Weights of a small GPT-style language model, trained from scratch on English Wikipedia.
Size: 8 layers, width 256, 4 heads of 64, MLP 1024 SwiGLU, vocabulary 4096.
Architecture: rotary positions, no biases in attention or MLP, tied embeddings.
Training: a variant of SOAP for these matrices, 410M tokens, 6260 steps.
Each number is 128 + 32 x the weight over its row's rms, rounded and kept within 0 to 255. Layers, rows and columns count from 0. The size above them is the row's rms in percent of the matrix's.

# layer 4 MLP gate, 1024x256, rms 0.123, rows 278-312, columns 128-191
size [106  94 105 107  98 100 113 108 102  99  98 105  97 104 104  99  87  95 103 109 101 100 100 102 113 102 100  97 103  97  94  98 102 100 100]
[[160 114 113  93 111 119 142 153 140  77 120 150  99  38 157 187  81 147 200 131 156 132  79 148 187 151 104 153 146 157  83 170 124 141 161 145 107 202  80 204 178  85 154 150 118 125 185  95 126 131 187 118 156  66 131  97 159 149 118 136  96 141 145 161]
 [139 123 128 124 123 128 137 134 134 139 137 130 148  98 152 100 114 103 138 195 169 110 109 138 125 101 121 177  90 100 167 116  79 116 104 140 150 137  95 139 143 115 129 146 119 180 163  95 113  61 180 146 110 142 125 117 148 101 118 137  91 120 132  91]
 [143 166 183  91 142  91 121 123 115 123  59 112 126  97 139 126 118 194 136 112 137 169 115 102 103 119  80 112  96 132 162 109 121  91  52 122  70  85 103  32 157  79 135  55 104 168  73 119  93 135 160 111 140 151 151 156 148 108  96 140 148 157 141  95]
 [155 110 112 118 181 131 165 133 130 107 128 113 194 139 161 142 104  72 164 130 145 119 170  93 118 117 152  92 134 116 125  92 131 162 160 150 104 135 146 152 149 110 136 113 168 159 112 149  90  98 110 113  81 163  85  75 102 139 102 133 110 181 123 106]
 [148 149 189 103 118 104 119 145 103 156 139 153 139 186 126 151  69 216 139 198  66 177  31 117 100 174 164 104 130 189  84 149 194 123  46 123  90 145  97 195 161 127  59 151 149 154 166 105 133 114 149 134 147 134 118 133  91 110 111 146 122 173 118 107]
 [119 132  88 191 118 173 146 146 149  88 176 156 184 155 110 178 110 146 122 126 118 168 114 116 150 149 128 134 117 112 119 169 176 125  98 149  93  68  78  99  60 119 108 166 106  88 114 130 148 111 149  85 122 103 168 108 166 135 113 150 130 161 166 138]
 [128 186 102 121 115 146  99  84 112 104 130 199 142 124  60 151 123 167  90  81 107  83 145 134 188  78 116 134 127  79 128 149 168 138  62 173 138 136  82  72 133 128 130 113 139 139  92  65 108 144 163 111 140 141 111 146 115 162 154 170 114  88 117  94]
 [107  71  91 128 114 198  75  74 121 108 140  92 165 102 168 128 151 112 142 131 113  98  75  84 110 164 151 182 119 109 125 113  98 100 136  96  97 150 132 107  92  94 130 152  84 135 169  99 129 109 159  61  78 121 103 184 147 176  73 167 134 178  95 106]
 [ 76 133 122  95 122 110 161 135 114 104  69 128 136  94 152 117 132 136 119 148 129 165 148 158 101 138 197  68  93 157 118 121 105 141 147 113  87  93  92 225 119  85 160 176 131  63 139 149 154  66 146 104 152 162  81 139 140 181 152 154 110  84  94 130]
 [ 79 164 137 121 137 136 104 134 172 190 134 179 152 146  96 140 139  91 161  85 178 111 122 194  92 118 117 146 146  96 143 148 113 117  96 110 128  88 122 116 121 121 174 176 157  94  72  41  87 114 216 138 186 101 192 148 104 124 137 115  82 104 129 151]
 [ 84 140 124 102 147 156 167 186 157 132 173 124 129  93  86 169  14 130 177 177 134  91 152 148 108 139 153 154 120 104 148 190 117 129 155 124 120 109  79  99  96 183 123 148 128  91 185  94  46 104 131  92 177 152 119  94 120 123 152  93 132 116 197  97]
 [139 106 124 139 155 103  78 165  93 112 100 173 145 130 129 142 177 124  98 164 128  57 145 101 106 139 129  70 115 114 167 119 103 104 119  99 129 151 122  87 130 156 133 112 136 111 131 184 120 120 125  84  53 112  52 152 152 143  86 148 122 146 161  65]
 [115 141 179 122 106 149  98 173 114 107 125 142 163 120 133 163  71 218 165 178 101 137 159 130  64 124 111 133 137  90 145 119  86 135 117 111 106 166 171 130  82 193 197 112  98 153 119 135 123 148 115 195 133 121  99 115  91 177 118 112  53  84 129 132]
 [161 178 127 168 136 155  87 166  53  88 116 140  74 212 121 176 135 154 132  96 150 110 146 135 127 157  93  62 126 139 155 156  92  68 145 114 217 120 123 142 129 106 124 106 111 179 124 113 161 123 130 139  56 160 104  95 139 115 123 169  75  72  80 125]
 [ 95 149 173 148  97 161 134 127 165 112 140 130 138  80 179 119 115 126 156 137  72 108 125 159 105 161 110 115 125  94 184 159  97 180 115 139  95 176 136  95 160 102 125 173 150  89 160 137 155 160 108  72 116 136 119 152 168 117  81 118 118 134  89 128]
 [127 124 119 138 182 115 195  98 156 141  96 127 182 149 151 108  92 151 160 156  65 156  93 156 150 128 165 121 151 132 100  97  75 183  63 168 126 152 108 125 164  73 170 126 189  91 147 173 171  79  84 125  64  96 211 115 142 123 120 167  69  97 132 148]
 [ 91 155 106 141 110 149 122 136 203 120 150 159 153 103 115 113 148 109 131 156 126 128  88 175 143 136 119 160 113 108 124 134 161  99 117 117 122  82  68 109  43  75 155  85 145 125 113  76 108  92 119 113 136 125 104 163 101 142 144 122 122  95 138 171]
 [127 181 110 121 122 127  99 114  99  91  95 163 144 137 175 118 126 132 147 190 114  79 108 138 121 159  82 129 121  95 109  86 143 144 153  71 108 141 131 155 112 182  85 172 145 157 122 169 193 131 167  78 145 183 184 130  75 140 104 130 119 169 131 162]
 [102 139 164  57 112 139 112 145 199 136  92 110 172  60 138 119 164 135 168 154 129  97 215 181 138 130 139 128 152  72 113 161 142 141 151 132 145 134 138  95 154 116 141 169 141 141 135 153 134 129 136 185 135 173 122 130 134 161 142 140 147 134 126  90]
 [151 129 100 103 147 176 194 128 153 181 107 129 119 137 156  97 126  50 101 134  92 148 157 137 199 102 103  74 173 140  94 122 151 141  81 142 155  96 132  84  72 149 139 134 112 105 152  79 119 144 126 128  89 136  64 109 166 168  67 167 190  73 107 141]
 [155 144 111  83 146 154 123 111 163 114 122  92 117  96 140 175 150 151  82 134 103 223 182 117 152 135 164 151 178 157 136 138  80 146 102 110 146  75 118 212 143  66 135 115 133 211 131 196 110  96 142 123 136 135 142 114 156 137 171 120 147 118 147 115]
 [182 158 131  73 165 112 116 145 106 141 160 118 152 143 129 149  91 151 119 116 123 144 109  61 102  97  91  84 132 108 182 117 136 136 138 120 119 157 125 138 129 160 170 158 127 154 127 146 155 190  92 124 129 110 174 121 173 140  96  99 129 200  90 145]
 [171 158 139 108 142 172  77  97 140 137 129 127  98  91 142 135 108 188  94 125  89 147 144 149 135 113  96 105 191 121 106 101 111  92 145 158 103 162 108 112  87 108  79 113 128 156 163 159 135 162 141  72 151  34 135 120  72 126 191 228  85 194 127 121]
 [ 98 154 134 120 149 214 117 146 125  58  64  91  99 127 134  63 118 107 111  78 126 165 116 113 194 136  88 137 120 139 127 129 107  84 110  75  94 105  52  99 109 154  93 165 119 152  99 119 163 151  63  66 158 167 174 176  80 125  91 129 149 148 134 176]
 [176  88 159  60 101 151 114 146 149 109 167 109 129 133 127 115 114 124 171 107 102  77 171 101 131 176 105 144  63  67  81  83 106 131 128 179 226 113  88  99 118  67 147 131 138 120 144  94 104 126 164 129 151  58 122 100 146 161 163 141 134 147  57  91]
 [124 138 157 148  69  94 155  63 162 151  77 172 131 106 164 101 111 101 121 119 125 145 119 163 105 128 103 119 117 108 192 121 153  85 160 150  99 125 103 131 168 184 110 185 133 125  94 195 135  64 140 104 146 128 102 152 164 138  61 155  95 112 109 150]
 [116  96 157 110  71  99 110 140 164 179  82  72 132 102 147 115 152  76 120 150  90 119 160 117 121 123 156  89 158 110 139 116 178 137 131 129 230 168 118 255  89 179 132  85 142 123 141 132 121 144 137 148 103 128 137 181 109  96 126 123 144 127 145 122]
 [ 91 113 114 118  86 101 121 159 163 144 119 137 170 110 139  95 122 137 136 144 116  98  86 151 101  78  94 114 180 111 159  77 105 237 105 141 200 159 155 172  83 114  73  56 151  62 150 123 120  98 161 159 144  78 151 112 145 131 118 171 134  90 131  94]
 [122 126 133 160 143 182 125  56  86 154  55  48  82  96  85 107 174  90 148  82 141 101  75 128 102 185 168 134  53 122 109 127 142  79 149 151 112 119 127  84  83 178 131 116 122  90 160 108 102 113 142 153 114 157 160  93 109 162 150 185 171 116 117 115]
 [115 104 134 134 114 137 180 109 178 107  60 151 147 139 171 108 170 114 153  95 167 147 160 104 203 152 135 125 119 110 134 153  69 124 101 102 158 145 127 158 118 109 126  90 171 175 100 152  99 135 171 159 164 153 185 216 116  68 143 132 158  67  88 110]
 [164 106  96 103 137 110 104 126 125 124 131  83 168 169 133 133  95 117 125 135 155  86 134 154 122 111 139  80  95  74 134 145 142 115 167 124 111 152 147 159 116 119 135 179 129 143 121  74 118 147  69 161 127 119 159 186 159 163 150 152  76 182 119 122]
 [147 126  87 157 135 145 153  71 122 103 158 102  58  94 135 118 147 141  86 133  98 122  80 192 182 136 161 147 141  91  84 145 117 144 140 127 100 150 104  61 175 134  96 132 105 129 101 110 141  74 142 126 109 199 198 158  78 104 212 158 132 118 120 140]
 [113 145 112 221 120 122  98 107 141 123  76 110 117 104 104 111 105 157  64 186 157 139 108 164 126 131 143 126 105 125 101 133 141 172 139 142  86 176 109  82 117 128 117 114 103 123 162 119  17 128 141  49 130 104 141 158 136 138 106 104 119 114 126 139]
 [150 154 125 126  79  85  61 194 117 133  98 148  91 157 130 119 167 116  89 106 169 187 156 147 118 114  87 140 136 122 141 103 144 115  79 101 121 111 156  95 126 140  64 150 109 163 141 162 163 120 142 137 119  86  95 138 111 120 117 172 166 111  62 174]
 [188 128 102 137 155 109 176 105 150  83  70 102  85 146 112 123  89 125 130 171 139 124 122 150 192 176 138 170 150 139 165 126 142  88 126 132 164  62 161  73 142 134  84 131 111 115 137 100 154 150 180 174 174  91 115 123 101 117 114 178 133 153  96 201]]
# layer 4 MLP up, 1024x256, rms 0.126, rows 278-312, columns 128-191
size [103  89  96 106 100  93 130 100 103  97  93  97 100  96 105 100  93  97 101 114 104 107 100 103 114  99 103  96  98  94  95  99 101 104 104]
[[210 111 118 119 112 107  84 110 139 148 166 139 181 170  93  97  97 107 178  92 182 153 146 147 126 149 132 150 143 110 130 120 125 158 105 145 131 175 129 177 157 106 172 146 105 171 154 138 132 217 170 127 102 157 150  79 116 116 152 147 145 113 126 146]
 [ 92 111  99 133  92 125 135 139 117 155  92 102 142 102 117  83 119  93 113  83  95 103 175 153 117  91 162  99 136 112  60 106 166 128 169  66  85 141 124 121  83 121 166 118  43 104 104 169  87 182  82 106 122 101 128 153 123 136 168 102 185 159 152 171]
 [155 129  51 127 117 127  83 178 116 114 172 140 106 156  97  95 179  81  96 168 118 126 154 134 113 156 227 137 202 125 191 123 165 161 119 156 125 132 197 162  77 143 125 154 162 105 153 133 126 118 166 132 182 126 135  88 138 155 168 124  88 124 142 149]
 [125  69 103 176 136 117 129 158 145 152 130 128 170 131 180 143 121  85  93 128  95 117 189  99 100  63 135 117 116 138 120 141 147 115  91 138 147 158 133 156 107 129  93 107 101 179 155 154 149  58  86 150 140 168  53  54 166 185 131  79  87 128 129 126]
 [100 125 161 184 143 121 118  90  81 131 154 176 178 209 146  95 134  97  98  86 145  23 115 120 136  82  62 115 104 104 139 141 167 144 119 166 132 198 131 121 167 178 120 194  96 119 145 158  90 128 164  99 152 155 179  92 128 101 102 115 138 163  90 160]
 [ 92 128 139 149  84 138 123 138 104  75 104 133 110 132  72 166 174  67 145 138 141 130 136 148 155 122 115 116 157  71 128 103 131 165 122  59 149 123 128  87 113 145 154 139 111 114  81  93 118 139 124 154  98 129  92 132 162 121 149  95 216 190 152  87]
 [124 160 125  62 160 143  98 158  92 144 120 211 152 116  90 172 156  91 133  96  80  83 118 156 161  90 161 199 116  51 112 108 171 149  85 168 108 133 102 124  96 144 142 138 146 135 142 102  99 124 143 138 103 119 123 106  92 188 120 169 181  72 146 114]
 [155 115 129 138 168 126  83 114 173  70 123  90 133  90 150 105 162 156 214 105 142 152 128  62 156  87  52 145 132  95 146 114 133 136 164 141 128 161 110  79  56 126 102 100 116 131 113  83 174 162 160 100 115 105 145 126 183 174 157 129 157 166 100 144]
 [122 118 170 152 118 110 113 145 170 117 123 108 155 126  94 122  94 123 101  84 133 174 104 132 130 105 143 132 137 133 142 131 200 165 137 115 198 148 105 154 106 169  92 138 105 142  68 152 133 162 170 148 114  97 130 102  94 137 199  84 126 174  89 143]
 [151 137 159  77 152  86 144 161 196  92 135 166 143  53 108 164 157  93 112 119  76 152 155 126 139  97  68 103  95 153 153 191 165 109 109 160 124 177 153 141 150 117 141 209 117 120  69  69  89 140 149 160 110 115 168 106 119 145 124 105 128 156 104 202]
 [164 155 141 128 154 169  85  57  39 106 107 144 153 121 157  90 155 173  66 107  95 159 120 171 109 172 104 153 127 109  90 105 138  88 160 120 184  97 174 158  95 125 164  84 108  93 122 110 188 146  80  53  40 177 128 125 130 136 114 175 104 159  95 123]
 [158 114  90 131 137 100 141 137 108  64 142 156 134 120 109 146 149 161  75 116  87 122  92 124 154  86 115 115 107  63  85 133 124 195  89 145  74 112 146  96 177 160  69 107 145 127 124 146 134 130 148 179  70 110 175  82 115 173 100 103 124 135 122 115]
 [131 152 155 135 130 149 119 142 161  95 149 138  83  78 128 158 156 125  74  42 157 154 156 142 145  76 110 130 167 130 160 120  95  73  86 143 101 149 120 132 126 150  97 153 122  85  98  72 128  81  37  92 129 148 122 160  65 184 125 121 121 193 118 121]
 [159 109 129  88 113 110  70 130  90 137 118  41 125 170  80 150 154  96 107 120 161 160 132 140 104 109 146  66  94 137 147  75 119 124 136 143 125 151 116 105 109  97 117 181 162 111 171  93 142 155 159 142  89 141 131  59  84 125  97  98 153 103 110 154]
 [125  80  82 144  69  83 120  94 174 141  84  96 114 128 164 118 131 111 171 160 123  54 150 127 104 100 187 143 154 167 142 191 171 142 121 100 130  85 128 113  94 192 115  96 124 135 115  99 125 151 116 160 148 109 102 103 104 183 129  78 208  95 143 110]
 [136 138 198 159 122 179 119 160  80 140  90 120 191 146  87 118 122 152 133 119 100 143 121 131 151 106 125 114  85 115 139  82 100 159  94  88 118 104 106 129 107 143 139 173 121 123 101 117 168 126  94 100 151  48 122  96 118 109 174 111 103  91 206 114]
 [173 170 120 139 111  94 158 133  84 153 124 147 149 146 158 141 121  70 119 106  84 173 142  98 105 169 143 140 163 133 111  90 158  83 127 127 153 164  79  89 110 159 118  71 127 103 113 161 121 124 128 135 117 154 149 169 114 155 129 174  56 124 124 117]
 [119 130 106 117  96 148 175  34 127 117 144 160 108  81 122  86 163 114 128 181 116 126 113  97  93 185 107  89 106 120 184 142 153 106  84 121 112 112 137  96 114 162  96 155  88  74 136 129 135 102 149 114 119 143 136 128 140 140 157 136 111 171 110 152]
 [105 132 148 161 176 123  64 122 171 120 120 143 180 137 188  99  83  84 174 172 121 136 152 167 150 129 171 230 130 100 128  90 192 140 122 155 149 105  59  78 195  93 104 124 134 128 179  93 116 126 151 116  74 112 156 155 129 115 130 169 141 112 135 154]
 [134 113 151  92 140 148 182 187 127 155 104 191 148 126 161  96 125  66 112 130 172 214 139 114 141 113 135 112 134 105 107  82 109  92 105 137  77 114 145 126 153 130 142 115 149 118 152  90  67 180 181 162  85 146 102 105 150 166  88 129 120 160 146 135]
 [107 128 116 178 115 132  78 133 148 100 208 145  96 121  91 172 192 105 155 121 144 143 178 177 100 158 107 157 160 149  83  95 122 154  94 100 116 104 186 141 116  97 166 109  99  91 135 119 114 114  81 115 121 124 155 103 154 112 154  76 178 170 168 110]
 [173 113 106 184 105 111 131  88 179  88 168 129 110 124 103 136  96 118 179 125 170 109 167 113 143 144 172  87 150 169 117  93  96 201 157 174 151 120 115  76 103 142 136 116  94 123  64 151 206 115 161 118 169 164 113 112 104 132 168  68 122  86 151  98]
 [109  70 105 139 117 143 148 109 176 155 118 116 104  85 105 127 158 109 153 107 132 135 113 180 130 100  70 110  85 114  80 119 108 136 168  94 121 142 126  79 112 129 106 161 133 111 142 150  83 154 165 155 142  88 159 142 136 122 111  94 138 123 119 141]
 [169 205 126 116 152  83 130 177  96 136 135  65 178  95 135 153 128 153 173 165 114 168 143 142 104  77 160 129 141 117 111 120  96 145 150 167 144 109 130 142 165 126 116 136 113  80 156 159  92 147 163 163 116 106 102 159 129  95  94 113 118  26 137 133]
 [108 124  93 135 133 123 164 153 143  93 115  94 103 101  70 148 121  85 111 154 119 144 142 145 119 109 153 145  92 137 132 140  91  88 100 139 133  33 133  88 108 100 106 145 113  90 126 139  92 128 106 114 111 141 157  67 172 112 121 120 141  98 178 101]
 [127 126  98 132 244  68  70 107 135 156 160 178 137 137 151  90 189 154 132 121 115  82 120 137 134 121 110 106 162 137 185 119 102 190 150 107 134  37 125 148  92 111  87 176 168  95 145  63 163  79 120 158 121  94 124 180  77 146 174 163 120 228 119 137]
 [112 138 137 187 129 109 139 101  93 137 109  95 121 146 124 108 149 156 153 168 117 128 108 146 136 150 126 164 136 165 174 161 115  93 107  71 130  89 163  78 151 119 125 125 101 131  81  81 171 102 124 126  86 113 160  56 110 135 175 186 154 107  99 111]
 [ 86 148 203 150 140 115 107 154 163 149 130 113 122 117 136   8 148 149 118 156 127 141 157  94 168 135  82 161 152 109 118 123 161  73  95 112 176 110 120 127 121 125 124 139 158 147 138 128 129 204  62 156 108 211 131 171 143 112 178 125  93 156 117 101]
 [ 83 154 102  67 114 126 144 147 134 169  89 174 171  84 171 136  85  69 181 195 100 135  62 167 191 139 107 113 142 122 139 128 117 142 165 145 161 169 101  93 135 166 171 105 146 176 122 126 137 154 105 118 146 164 162 107 135  91 125 133 101 164 166 176]
 [142  97 168  66 159 143 145  88 134 154 102  88 120  61 124  89 143  98 169 148 161 174 167 131  86 137 113 112 132 143 161 132 141  86 129 133 177 148 122  71 105 125 167 141 127 191  93 113 141  98 125 168 102 151 221 104 140 110 119 187 118 142 105 139]
 [134 130 146 178  66 115 127 148 116 108  91 106 127  96 144 181 180 177 190 136 131 144 100 106 107  87 160 172 116 132 201 115 136 134 112 125  87  74 142  94 161  81  81  71  99 123 138 215  92 115 146 164 160 119 106  87 116 104 130 118 105  77 113 128]
 [112 159 134 123 131 173 137 136 181 140 107  84 129 159 128  95 157 141 114 192 143  90 142 122 108 136 151 123 158 121 226 148  68 123  77 119 137 188 161  98 119 144  81 158 116 107 100 150 194 111 125 109 141 117 114 139  90 146 132 149  90 118 163 142]
 [219 148 120 175 138 126  83 145 130 105 192  96  89 137 142 133 142 153 123 164 162 149 135 165 166 186 131 129  97 110 102  89  78 114 154 154 102 128  69 151 156 102 139 201 137 149 173 148 109 171 146  65  86 131  95 166  91 140 139 132 155 114 115 113]
 [136 130 112 156 111  97 173 133 167 137  82 153 162 145 133 116 127 171 195 123 184 150 179 146  92 168  78 120 108 116 133 101 114 114 159 119  99 189 120 204 136  87 138 140  85 136  91 136 136 107 145 121 117 136 140  83 198 172 139 116 139 232 166 134]
 [126  93 115 140 114 100 141  69  77 125 155 156 145 142 135 126 137 110  89  82 132 142 159  81 128 118 134  83  37  98 155 187 118 151  72 156  39 145 142 122  96 157 163 191  88 127 142 105 160 175 179 177  64  92 153 133 152 142 163 137 111 108 106  97]]
# layer 4 MLP down (transposed), 1024x256, rms 0.116, rows 278-312, columns 128-191
size [103 100 106 100 100  95  76 107 100 104  97 101 100  99 104 102  92 100 101 105 101 105 102 107  92 100 103 104  96  98  93  98 104  97 108]
[[158 129 159 111 116 173 141 102 115 121 189  75 171  77 193 158 130 149 143 146 172 173 141 122 157 121 173 120 105 120 156 134  39 132 143 147 116 151 124  76 148 145 113 146  96  83 119 110 137 106 127 171  91 114 124  68 128 148 138 125  84 114 139 148]
 [160 127  97 142 149  94 163 122 193  76 151 180 113 133 151 109 157 126 130 164 146 153 144 124 116 183 136 120  99 147 156 167  94  78 138 182 182 156 124  24  88  62 131 119 164  77 125 103 167 126 135 122 127  96 127 166 142 151 161 122 154 130 113 154]
 [157 106 208 111 183 177 106 107 135 125 155 161 109  93  75 113 152 155  95 116 146 126 134 122  83 162 115 148 176 125 172 136  92 113 123 134 104 161 129 118 192  75  81 136 167 136 166 161 133 108 165 118 143 151 161 132 167 142 137 127 192 129 140 181]
 [ 65 188 133 112  85 117 159 133 137  94  92 194  92 119 100 103 161 172 111 114 129 111 100 126 103 186 125 124 157 108 149 132 106 193  91 116  64 173 140 140 116 102  89 134 165  93  85 160 120 111 118 133 136 105 147 171 158 145 113  73 147 192 120 113]
 [173 107 148 128  88 114 129 124 106 255 126  94 136 124 136 116  80 127  67 167 126 144 158  84 175 125 174 139 132 181 102 142 128 148 108 125 101 141 148 140 154 177 148 143 201 119 142 134  33 143 156 117 124  92 193 103 114 165 109  85 156 189 110 145]
 [139 175 132  99 143 148 146 133 183 149 119 135 138 125 143  85 160 132  98 159 101  96 131 108 109 107 143 133 164 225 135 110 115 102 150 143 156 158 108 136 117 107 110 148 160 130 151 143 102 126  95 222  84 195 146 105 106  66 144 116 128 152 172 188]
 [151 127 110  99 101 207 125 118 136  42  68 170 136 142  83 123 150 119 148 147 149  69 129 179 135  54 127 126 132 124 152 124 136 147  73  97 113 124  99 152 148 127 144 104 160 131 212  84 126 156  94 162 122 135 116 119  74 128 137 165 122 129 190  69]
 [121  79 125 111 109 107 141  86 127 147  95  92 106 203 197 141 116 159 142  57 163 106 190  90 120 159 128 131 131 131 110 149 109 119 148 152 163  86 151  82 131  82 115  90  73 100  81 115 126 127 103 114  79 135 137 152 156 211 149 128 125 114 120  90]
 [165 121 130  81  78 163 184 154 115 124 136 104 152 108 100 160  74 126 129  91 121 156 119  50 144 116 152  94 128 125 168 141 135 103 163  84 147 141 144  87 128 136 126 107 114  80 226 196 117 148 188 161 166 137 125 133 169 132 191 131 120 138 161 101]
 [139 196 134 156 147 182 122 125 175 164 176 135 138 145 109 133 151  70  86 106 111 104 103 160 114  75  99 149  68 113 109 182 140 117 147 117 134 131 141  89 107 134  80 117 127 157 177  93 103  82 117 145 175  76  72 160 134 117 130  68 128 181 122 106]
 [136 169  99 149 117 193 167 131 137  57 138 149 143  90 162 121  98 148  84  71  95 130 168 139 114 146 134 166 114 150 139 142 139 101  97  87 135 136 126  91  51 173 118 133 155  89 136  74 149 125 134 125 160 137 133 136 127 140 108  98 146 151 116 168]
 [145 107 197 136 125 160 151  81 170  47 147 184 124 155 129 180 116 116  88 129 142 174 174 132 153 112 103 155 159 144 108  73  64 127 190 170 134 105 145  86 149 127 133 167  68 165 101 101 176 155 160 108 122 155  95 101  97 153 162 126 151 103 121 146]
 [111  80 127 112 115 149  81 129 136 145 156 170 190  84 100 131 117 103  94 113 119  98 141  55 109 162  83 134 127 148  81 116 131 166 142 161 145 144 133 126 111 187 172 153 179 103  89 134 117  98  61  66 112 155 100 120 188  90 101 108  87  79 163 109]
 [ 82 187 152  99  71 122 139 133  98 188  76 122 155  78 101 158 127  99 141 111 139 102 189 100  81 138 127 115  75 130 115 111 119 195 135  71  84  88 137 123  97 174 109  98 173 112 158 140 184 116 190 131 154 148 123 123 175  97  83  85 151 174 137 106]
 [113  69 142  99 159 165  78 137 175 160 207 168 168  99 104 120 122 147  73  81 134 114 116 146 145 112 148 131  97 102 119 135  86 157 136 159 168  97 124 138 186  66 126 100  82  96 129 133  76  68  83 136  92 139 151 117 120 126  92 107 148 179 199 110]
 [206 110 213 164 185  89  90 156 147 124 113  61 190 163 187 114  89 125 136 118 103 163 128 136 128 117 143  96 112 127 119  70 133 137  76  86 156 112 136 109  80  94  94 111 119 101  90 111  76 121 103 108 130 125 132 199 145  82 161 156  87 129 133 138]
 [137 131 105 105 159  28 111 148 141 111  77 141 112 128 127 133 117 146  99 185 131 208 129 103  85  90 142  97 159 146 106 126 126 146 162  81  90  90 148 120  69  77 150 118 113 123 113  52 113 137 131 144 111  91 167 118 126 106 110 138  97  70 143 169]
 [122  69 140 137 183  49 112 119 130 143 172 199 216 108 128 118 142 108  63 128  84 103  78 147 114  53 104  92 172 132 128 114 180 140 127 104  99 165  92 158 138 164 131 114 151 132  97  82  89 150 181 114 112 126 121 137 115 146 136 158 106 112 111 159]
 [ 72 125 154 108  69 174 146 149  88  88 132 109 104 146 101 136 225 113 129 137 144 138 123 115 149 154  92  81 115 162 145 125 118 112 128 160 103 133  88  89 138 128 214 112 129 132 139 107 130 143  78  96 105 102 104 116 138 134 184  89 131 110 153 144]
 [147 132  78 183 146 124 137 137 139 124  96 140 136 128 121 166  80 107 134 130 116 162  98  97 116 138 138 133 124  95 156 115 140 147 154 170 139 132 154 121 101 137 178 119 110 172 159 132 157  91 149 132 147  97 175 112 153 115 172 161 141 147 193  50]
 [113 151 103  67 116  78 125 128 187  51 145 132 135 133 147 104 121  69 139 127 119 178 100  64 109 108 119  96 197 163 132 156  84 137 117  50 165 123 119  78 135 101 131 107 121 157 120 126  79 108 101 171 126 152  95 122 114 109 134 153 136 130  93 123]
 [118 152 209 107  86 150 119  92 144 180 114 134 121  93 105 100 135 164 155 166 111 102 168 138 142 179  80 136  78 150 144 105 111 117 124  98 135 128 109 156 106  86 142 164 119 178 101  56 119 185 153 118  84 101 133 145 134 195 194 158 147  72  77 111]
 [ 97 116 188 166 134 159  98 147  94 123 105 175 116 102 139  92 128 148  79 118 129 213 121 135 137  48 132 102 155 128 147 155 158 143 122  55 172 165  56 174 115 154 116  82  74 110 122 183 142 153 139 146 175 112 154 150 130  97 100  97 104 187 157 136]
 [147 143 138 165 103  91 103 142 143 145 121 165 140 103 175  90 136 157 183 125 136 155 104  63 147 109 169  95 156 139 111 151 124 156 142  73  93 146 152 131 147 122 141 146 148 104 138 107 113 163 112  95 130 159 106  72 203  65  51 106 116 153 171 102]
 [135 145 136  93 107  80 147 148 130 149 124 137  81 187 150 122 145  97 121 114 105 119 116  96 125 110 153 102 121 111 125 153 159 139 142  99 171 115 151 102 183 148  93 186  69  88 158  28 150 154 106 108  88 115 164 151 133 154 122  96 136 122 155 141]
 [112 195 151 141 117 139 146 102 169 118 187 132 148 108 152  95 140 131 162 134  83  77 157 116 110 114  93 159 178  89 205  90 121 100 107 123 188  66  94 139 143 154 160 116 138 149 148 151 194 130 123  92  54 150 132 130  74 135 107 140 141  97 130 129]
 [ 73 141 128 124 140  96 120 182  97  38 125  95 114 151 162 163 144  93  92 132 130 103 137 198 122 141 108  84 140  87 128 128 112 114 178 150  87 134 133 188 152 146 113 129  63 103 193 112 146  97 110 116 100 148 124  88 130 180 160 108 150 122 186 108]
 [127 121  91  83  55 151 144 167 128  94 135 147  76 124 116 126 140  93  78 129 111  67 170 147 105 127 115 154 187 108 160  67 113 103 105 145 150 123 160 114 106  75 190 127 114 147 129 132  66 164 150 133 146 113  98 141  89 142 134  87 139 137 203 148]
 [153 184  93  85  93 140 131 148 160 132 136 125 131 127 124 147 141 175 135 122 128 143 219 124 138 160 168 159 157  77  62  60 130  49 164 133 187 149 191 153 138 101 145  82 135 101  71 155 158 188 153 150 127 174 179 132 137 158 113 143 135  98 113  87]
 [ 94 146 120 111 144 149 155 171 147 168 139  80  78 108 139 152 121 158 121 222 121  90 161 181 134 164 118  91 163 133 149 106  92  91  94 115 149 161 126 133  81 158 163 130 128  89 152 104 159 141 141 103 173 109  88 107 115 108 185 179 130 184  65  82]
 [119 143 130  91 112 234 111 175  77 111 155 146  69 153  35 124 166 195 115 219 143  84 118  89 105 170 147  94  86 109 115  94 139  92 118 110 123 118  52 148 148 110 106 137 106  98  57  49 122 152 135 154 115  54 124 117 134 111 145 155 115 115  91 147]
 [ 90 140 111 149 138  58  96 121 167  77  75  88  67 121 155 106 115 107 133 130 117 140  85 144 181 160 171 155 103 129 179  91 154 166  72 150 139  63  60 131 158  65  75 131 131 133 104  97 107  71 155 126  82 134 108 113  86  70 160 170 131 134 151 113]
 [140 123 167 114 129 141 148  96  72 147 163 158  72  89 151 131 164 159 114 135 136 131  85 173 160  93 136 124  99 134 125 143 154  98 143 139 156 193 111 117 135 130  58 206 166  84 163 154 126 124 172  66 164  79 105 177 132 183 133 118 141 132 141 134]
 [145 147 120 174 109 135 135 165  76 119  94  98 110 164  63 170 136 176 150 130  89 158 164  94 116 112  99  94 105 117 127 105 115 117 159 130  86 176 127 162 116  70 119 117 123 152  94 149 206 111 157  61 104  70  94 141 159  82 135 155 160 155 156 100]
 [ 77 118 130 116 117 145 160 155 114 155 142 101 125 119  92  98 142 139 126 176  96 223 114 109 117  93 158 155 121 133  93  89  86 188  98 133 113  90 118 130 151  99 165 165 173  90  54 114 100 159 153 175 122 138 102 193 119 158 108 177 167 146 126 156]]